python train.py --head_dim=32 --norm_eps=1e-06 --rope_base=10000.0 --beta1=0.95 --warmup_steps=200 --decay_fraction=0.805
Each number is 500 + 50 x the weight over the matrix's rms, rounded and kept within 0 to 999. Layers, rows and columns count from 0. Numbers have three digits each.

# q: layer 3 attention query, 128x128, rms 0.134, rows 17-31,48-63, columns 0-127
# k: layer 3 attention key, 64x128, rms 0.129, rows 16-31, columns 0-127
# v: layer 3 attention value, 64x128, rms 0.134, rows 0, columns 0-127
# o: layer 3 attention output (transposed), 128x128, rms 0.0978, rows 0, columns 0-127
q48:482526500457493466505499504487484510505478569460558542490517530499492536467551496516474543464478506504467502444548524573546482485538456477483512436472506443470514514505465475465468475457502516481488543506484479589547536422524487471482483485532533484502526540542547537468435521514428554579464510505505496509509502488484469528505510532494511522521525537484467471444482515521527542518534
k16:523507500541487548482548484457539524493473575461472496566478427509520488547452492500512472572487459465519584517536479487435530492509469385506491503476422567532527469493509581593419564559549519522589449519487512480477509484511537510501499571512476588513454536442493527525386536526484479526494572528515463524479423534504506532520492530561617450542501517499494474491495523495514503524490
q17:515488515499546507560509505508493529493554480556420417511505524523456571531601426490476436532482515481501506452495461448548388524488469600565507555450527481446497445541510481495524444461514534477356473434515573483471533508500457521584530472459514540481472511482492489545559482513483486482446414496493446501554456452556356519581534534480467412508448493514579507429517510579557534547565
q49:467513472471493527493509440555499515532542545515494434546503518507513507514525427458455521551580503565512464515498506512537509498498518524473495498471487498549450504492497502477489489516493509470507536500469469512561503468478500496485540501539511517552491490496536563544457456530500482544488459564544506450499460469473507515472498521537488475461534480500466471502381499484510500505457
k17:545529505512406481470516502484510468508421484492513562515527363456568492561522513574540528535502477486405518470479545524428540505503424485550475467492484482573478493561445529429424534508519502525575550442519537503523515464535507560451473480490478552520446538479506520501538530560513536516471572496571522542513473528484536462485519479501540515535526533553477482521513482465515601524512
q18:510534499510492533445527492443495381455475530439475492491452392449477525481531516530465557431555460481582498496481498473471499482579491565486465545475469492457469489580473496453504583488458519502473469517466483466416520475491522510499462491579540534548512540555504491477526490486651458470410476516510540437493461524490502554508464520473531572542546525550456463490504520483492512504515
q50:581458435516486510463447445477455514480555533447453541523541462600512506516469521525428508515515482488401425506473504582507473442472453536500480462521454426474436482503506451478528479482495500470448501501584495508434533533484499555572472412494483460485502581444512464415479564516502472505440480461475502548573537460467490573502465564490453554560514468548562529506565497524508536494496
k18:515463514445536457528404515527504477474496463535559558500489518518530485528529458532506490591496533543549497506504569497536523512496478494522552530463470482514505472447460535481467519451478511475583466526469493465467512439406426477497464540459483525455487519497527511472498607499439542463525526503520471501504480580479537438558481439509511493520550536543496465474513548489554446469501
q19:447514507489376390426528498538490556515448492523494582494467459457481442492459505509487498454513478501478582537447537477468491474497501454502481485440450541520553555443486454482482512512435412469541515539483535436453474465518463486509430543492550547445609466494500487522455553469523525522463504544439506411489533554537490441441515430557511520527478519475483469438512470426497530419473
q51:463383514508464515448503551496497431538462497502530503542473496479470529522528518494450566530466496493475462529506513484488542405546496447479479517575503549513522517513515553559476560510499467476478456490510430578476404578461512485554442480464482517534475425529519561512451461455500464474510536510490421535497511554586506477506478557423520496530495474450500515493526429495452603450511
k19:532551470470483460505439456486528428554547514456468473448439585564511484507405569452439542553425505456528479510473492548567467505498472573472537507507578410482435463453534442442544478522455584524526461560554572504495646497446562429493582481558500484475549590509537457470404403516502579517444485419452529522540548517483467482406442557498543510430420416554413501464500555538449473450454
q20:540509460422485437537476482621439515510444514473480570399525486558479410459503563427501539504586429603489527578439591520411480496422506510559574504477447450500613501489502468498542410536505459492610534519431515416562481463552466551487437598488479581557477528527486502434407493454463490506505563447480523537464474463491583446596537482535605424474567373461559526517472591489495561408457
q52:414488475478523507513498520537480480540428562504578430556609462487460553495548478494524555572565560680419520466612536563452523486466514532457554612520564548477438527488477497494483486567526511502595480576418413524492441475421543499522513549528377396591499469526437526496481439431475487476579490539520452497522477532608564550465503565528518470470490479362434458506494508492552502484610
k20:498592552465505438511410560513412555508515483507623540549469470464573492481544506591394513382514572502468496520440499528521428510495586486468493497439515469500586468531480606441602517568500526394525431458502536527418478443466457434515576404478540458510570550534507567527567505455617568501519457490560486489426468511489500495569483471455466511550560611574474455543408404427550477516482
q21:418491508574443481450536363537514525509555513516575451550456497432499516467551511552548556523449492527459484584508503482497466533503542527437523427412436622506409590422514517560438578468473474421486487579501389503494488553505502583483556485582479495505506415506549550500528545453532398436514500523493450416520535503472558527442575427487455566549525564431415460476488454456486472502434
q53:479459553494558564457518501479450509521505488546480407545450463501551496529529490526475512488420520488547513468467482486540556544561572481495453457492453526525446523502468531473439588557508478460562437499426484506560403481551524564518591441459465479583447431505511444511433488476495431514563517455421467475517533548469537515451490474562581518496481489565420462502455517463480560476411
k21:585526571534532508454455513494543478498495506485493444585526446501554462411525419417550515536507500495481503527473470548586490480503408519474577555463514528614513527467573443546482476521513581431460519551562480471456477455510555532459476515529529511476468527570489597507481500495480557412439525479458530575546501409452524501554466586493521462521496600510452526445547504516412468469564
q22:452496436449482369468463466539565558522486478452430542468501493501464514437499561495503424487512453441494471448502494562451434490504591542496556469424480473456491465469486471498481502440655505493456513598528506523481473458450471604524462543486381405541430478521560621486444488512418535420511531578536516554517522516449532490464529473586430497429462543470404436508463489537489486485484
q54:441543489547566432468564555521512396428496491558417477473502417477492585456498534590520560506555465563562483488516472463485605540507511481434532383511494571559502569513453479480442495563522489526550549447430493579523429453453521582499472572470491502619537531511491487557501448469564529566495550477444504538467505464476568525413466544567538560491541467489483477541543489501518486538475
k22:486529472457460553504491533454472563560459481506573534501564551423459449542539620508542480481443492527390518483527451454461539429459467448484495507489433533481473591502575515514538401481456439468509539461505550462520368477500536558517498575517510589497495497530541489422510492477475565510541437481503459547517426463426548480557437488497529501374615454457493512496445504523494636532404
q23:430545510549544488582505481600521524547502522538510533417505511449579413381496464474517430513491480589479469512567401437486448443486513585581582530513486415524524460521446511597494526495538532410463483521565601473518448544465447464488520557489462655471525554492491534556399397503540568455483565385548485432417561527384498427494563579471500533517525458484404605482498488491525521554454
q55:539530468554534420494543504478533506466447481513538507578495477447389451505494391471508509499470572557495540470553440505555515449515530555534520542477496586479502493548486549554479563489489453399439479591491462614615488374505512411413479550444501462525462465453467412519487393508518566561522486525540534455537531541481567472529555535619474555521528476477412491511426524524530462494540
k23:429652499582455542505597476497375584448526461574545524425473480545456492428460489571504481576579436487573488466464533399538634473538539522492482476505535554424513439591537493549353633488441458564592511417490455516566513468492525526526469570498480504591472392448514460615521497501476519484473530470448589457539493576464464459541495505439534562513479521510491484518511470461474573559510
q24:500465557426528509518487551542490575452510456531545442535485501567532416479563570486533426515514497483392590522516405491490521406523552570575539420472516493381431355532568515572546444435472529488424449533450508505512530519449470526441594543529444405526543549452486567499410507523507510451582503528571521558480551537520439498465496432473501553514440433488551405491415502502448470404531
q56:505533498538456448549534567486537531460448472537479551647521461525472418649543583393551486555455637548492528534511406390533488400512468558546521536578558515478385466429427542572533519550405443473430520449457613616579485444454464426614587550453412487532511435512463378528418463503511478483614540461552509537530536453571427455581548546464524537500543517433440445481496390524438432447570
k24:494416488532560474482543475504584442520453532562586449479616498472498545541516478525488596528534489505590518510426567523389507574536467486388459424443492448534532458586464527552440472581581617553502600403500504403545514521553542457467416454490526496443491423519506473498555538569479442531421583556426426487494496413500550442514479466525581421531491544459436543489552495481563565579419
q25:527436522505502523447509525495486497450489480433484515574468435543507537488558504475489585528453545554556534474450518436542533497499516473510472549527570447564444461488511447553558482492602424500583563503433530466497468507442419457425483473546519427491562484410439494467531593503494468540467581470467514478544529575578523456457445495564460466478510478473478484453503598530544528507569
q57:511433430499529435454590480516508470480471465525492479506436477528572482459545519420596612427471545543508456544501416557497466610518528570443546526569495517539550593528582481482421416538526480464615510527457499498489490581425490538380499417491507564552443531513503480418441584503451479461491539559468480497495442536444498477448539478593403474466466555558514472547545528474445445493556
k25:536453429500418460514569551536532557467481427480494474488428542489522418511600515458386492489414483444422491553455485402429473482539430479480517519461518521424509467594528547524555462512549505486567515481653526529374445558545540588478489469523467485502507535565553509528524488548407581539501462452411557530509530452521561455616512498497546445607597542555501512540585469406525461445563
q26:572469520461477532434551579436525549470554552445414507488507458546541472536498406507488475470552567467545585520523399555392519519499496546552476569519457505478492413543512481525458463579517445507512512579500461409505542459435369543446585546504470428425535505501478464510549462486558499363522521476444495494612507500475594517490453531487524512422479442469543496452524547480417474526533
q58:570441478458482497454476565488408600585417615519481451537478500427472531506565462517521591504493449511479501533540364491509502439438600540640446605437511395537549444576527486524566523514526475422518476560423457399457560554524480477552466499441407540426398559445458504473446561511460502388518500469501564543514576592487532483564485533385405399395453484550540402487497531487450476622559
k26:594461548462525493526515568438532493525510529465384516471518479618506462548489534565453481613533471549500514396452513465475449518523468541404626577539533451525492526533373523471544488429451579524497513494518455486490496456524494551519444549480474434592580459429531484548550447410541506420454517413500491409481538522493468532555512559526486451539420471485429592513558603475523410415462
q27:463509553568454542504527487504533504518591359452527470607564561553456513565503429456467505525451536447424537519482556617573532484552593424482495477509558476599540589495476527456604464479519430567603529397516544525535449395483589359425562553494449588433552554351585526445555541522536483446454519584472542457470503469585514513547504512490549539421567483528549465418507535442516476458431
q59:488468468573448494488475481567510489468543486533490513461510431524438553553543530492514483455472538557532502470535423472513647505552544475485567616571579556482538512605487468398501509476482516464406500477481453493560513407596674522504546431507527580467600416517487509562510426436530423466499464419456461449520520485475574481555482516475618435410535511561450396404525494549363558445566
k27:574477522478527494586522538443471623472532558446544518499408474448588515494507444507504446453490487486521508382480458419492353440503503578507434533526527496465459465512556402576530527580525485497412422575509487396446588462460500529547501533505562447519466520580408448512477462571514448495460498377454475504535551459460458475474546427499511460541564468514517531456528578533550590548505
q28:499520593437525400548543515500454497478441453474494551545491438530560509510444641492578568511486450502414520512507487435521534533472495505500472509545532436432583605592398412534485537550513576523617504513545502439489543528512486503440483415429418565555528503419513477521395466458492499430508544483480402556386499492480510442463574515529451566439549493496515426513543513592531421473542
q60:563399512473549498414435436599524569522471485467536563551526491526571574541411512397612579657491520471348399623506574455557457510476595510631409477532540505498462566560488490490493486591543529492449398500469460517518508488549517486472568496445526537552486463428506404446493499514456382423585564465532505473559465527573555363548516543556531435511567504535514445479426545483566503470470
k28:471412516433495453483502560485420374560524569543456487626537484523505509584561540546506511487371613567435419546451449524435427451485569465524517471482506474492462467492507510543512436498481517540473415492451432458432601538410386512437425472541521455455533495441442523409502478508555413457473566544471484577464480576555460518460496508517467425518469571448558539380491539446467462511535
q29:452561497597474557541469571527526478482404582487466449534532485548466522507520450502489549557488505598498528358502587542434418407440481505446402522540386498448499536489589468439450510586470452471486518472450430427469517463546498505496537464678541535372523552540458530582624542398511549541447465538435594415530442481554607499527565461424602500504554453488563472375530470537439457471478
q61:494533481571538448485456449442539490479562482479489483537581465507510561531416511507512530470521507504434442543493442465567418519483404545452560443471490466604516483437517445485429519507520537535431482448546458551476388582429524563518581534504493553506432509511467429544413458517498437529430552568547510596540433475610469613504444501434523540510477438462488588417418462534507521523510
k29:400470508482467487517491452474552463567577565448504464504564538496531412526427473514493560607543508435556545410473627473568502504534557490544492527376483544430450477410463460531482528469508545450515514539500465517470507522539463496441540523450470530501512488478548567529597560581442542480505555492465565440472508486410485527440558642481476473596510490610547439449501547545499508561421
q30:574540478435500523476506531457472462500478527427524520522465469482500494452408530585533514553508513512565441548571541456494540587568614498448503558488466465549579588469534452469424497391419487567480554505515611457459583571547454466533511486477430538541429529513521549527423594511538492571558522363526587477502462439458470523495537530519485534465518455493574555327477401552502533473566
q62:503508496533519499460591612519569570512484456446507494567454583458476492504431498573612581437505511580503568503483501514588589493402584506479474533441466551503541546520507549511469519505533428516534598477366537455464521496401521533495543522528563432508504458414400440614569532466615595539496520568476484522545495374575547546464467509455511482581525422406519514418474454472584568502522
k30:514615575515524406462486501456501489567486581596496474501451471551519429486647516432530533444508441486519483464512450487477444597450517493587424512432562492445589496603549557514467515528453551508461478550524524569535428561502531487463480416493441608455431586511511481558456569531549516515489422502552571465524494514527545475572445439586407480487459519517482413392434453486537539503449
q31:554540469577497468481507568395496473483594469471516507564565527472534535531507471400486466494454549465530411500405482476578486453517444536461531548556531486493445462449507458508569550499584425479557490418552609414487457501373626592525582511500595400430553537556564497470532399471483512455435554516491567637513531439455527462605535466516524601445554498556450551534467488474489580586515
q63:568537444572508478511532554470592451538545545395496537555448510580546483571488506616466468476467485418528412427451488428621498507447464512478525498548477463548505535449448483503520534574515463407543500525546517438483472495406589539480464549538495520499560506502569535504453440575447457524434506453462579435480477558575499568454512410380526635580419453475453526434537469403498509478495
k31:446493590509483589455473426592449565563514518533443536402457579535565460436403478572548486497479570641538570544399465518556501436509539541557502392525452405483446483385442563515468445426512472452520504503498530565468493431453588464554530566503525568435529417434452552528487460458512481496437475595498515554538540512478587441446517459475513477494506520576477528541543476570470541461364
v0:546538465499418478458479539507509471549500576457470495432508527492512549495404593550549497547497486430486580487515562448532500541599456464551473528483540560437548543446492483527541388474487439510442445425515523475551547572564534535464561503568451526502588565435516474442496489492539470517463562441522499520438488474571539466477436524484576508536575472520537535465602539618477453538499
o0:495558570477453545521496429469483432543477505427492493574581406475515538509531522585481533447510499487482531448508450420492545467480381472423505414546491421538436640539510538361506509534524539484504474547508537458417503509500590466516574537476423514529491438510475543461473512538479502524473530474445458532523528567494531439421459461498420494481477532492492508535471495457518491626487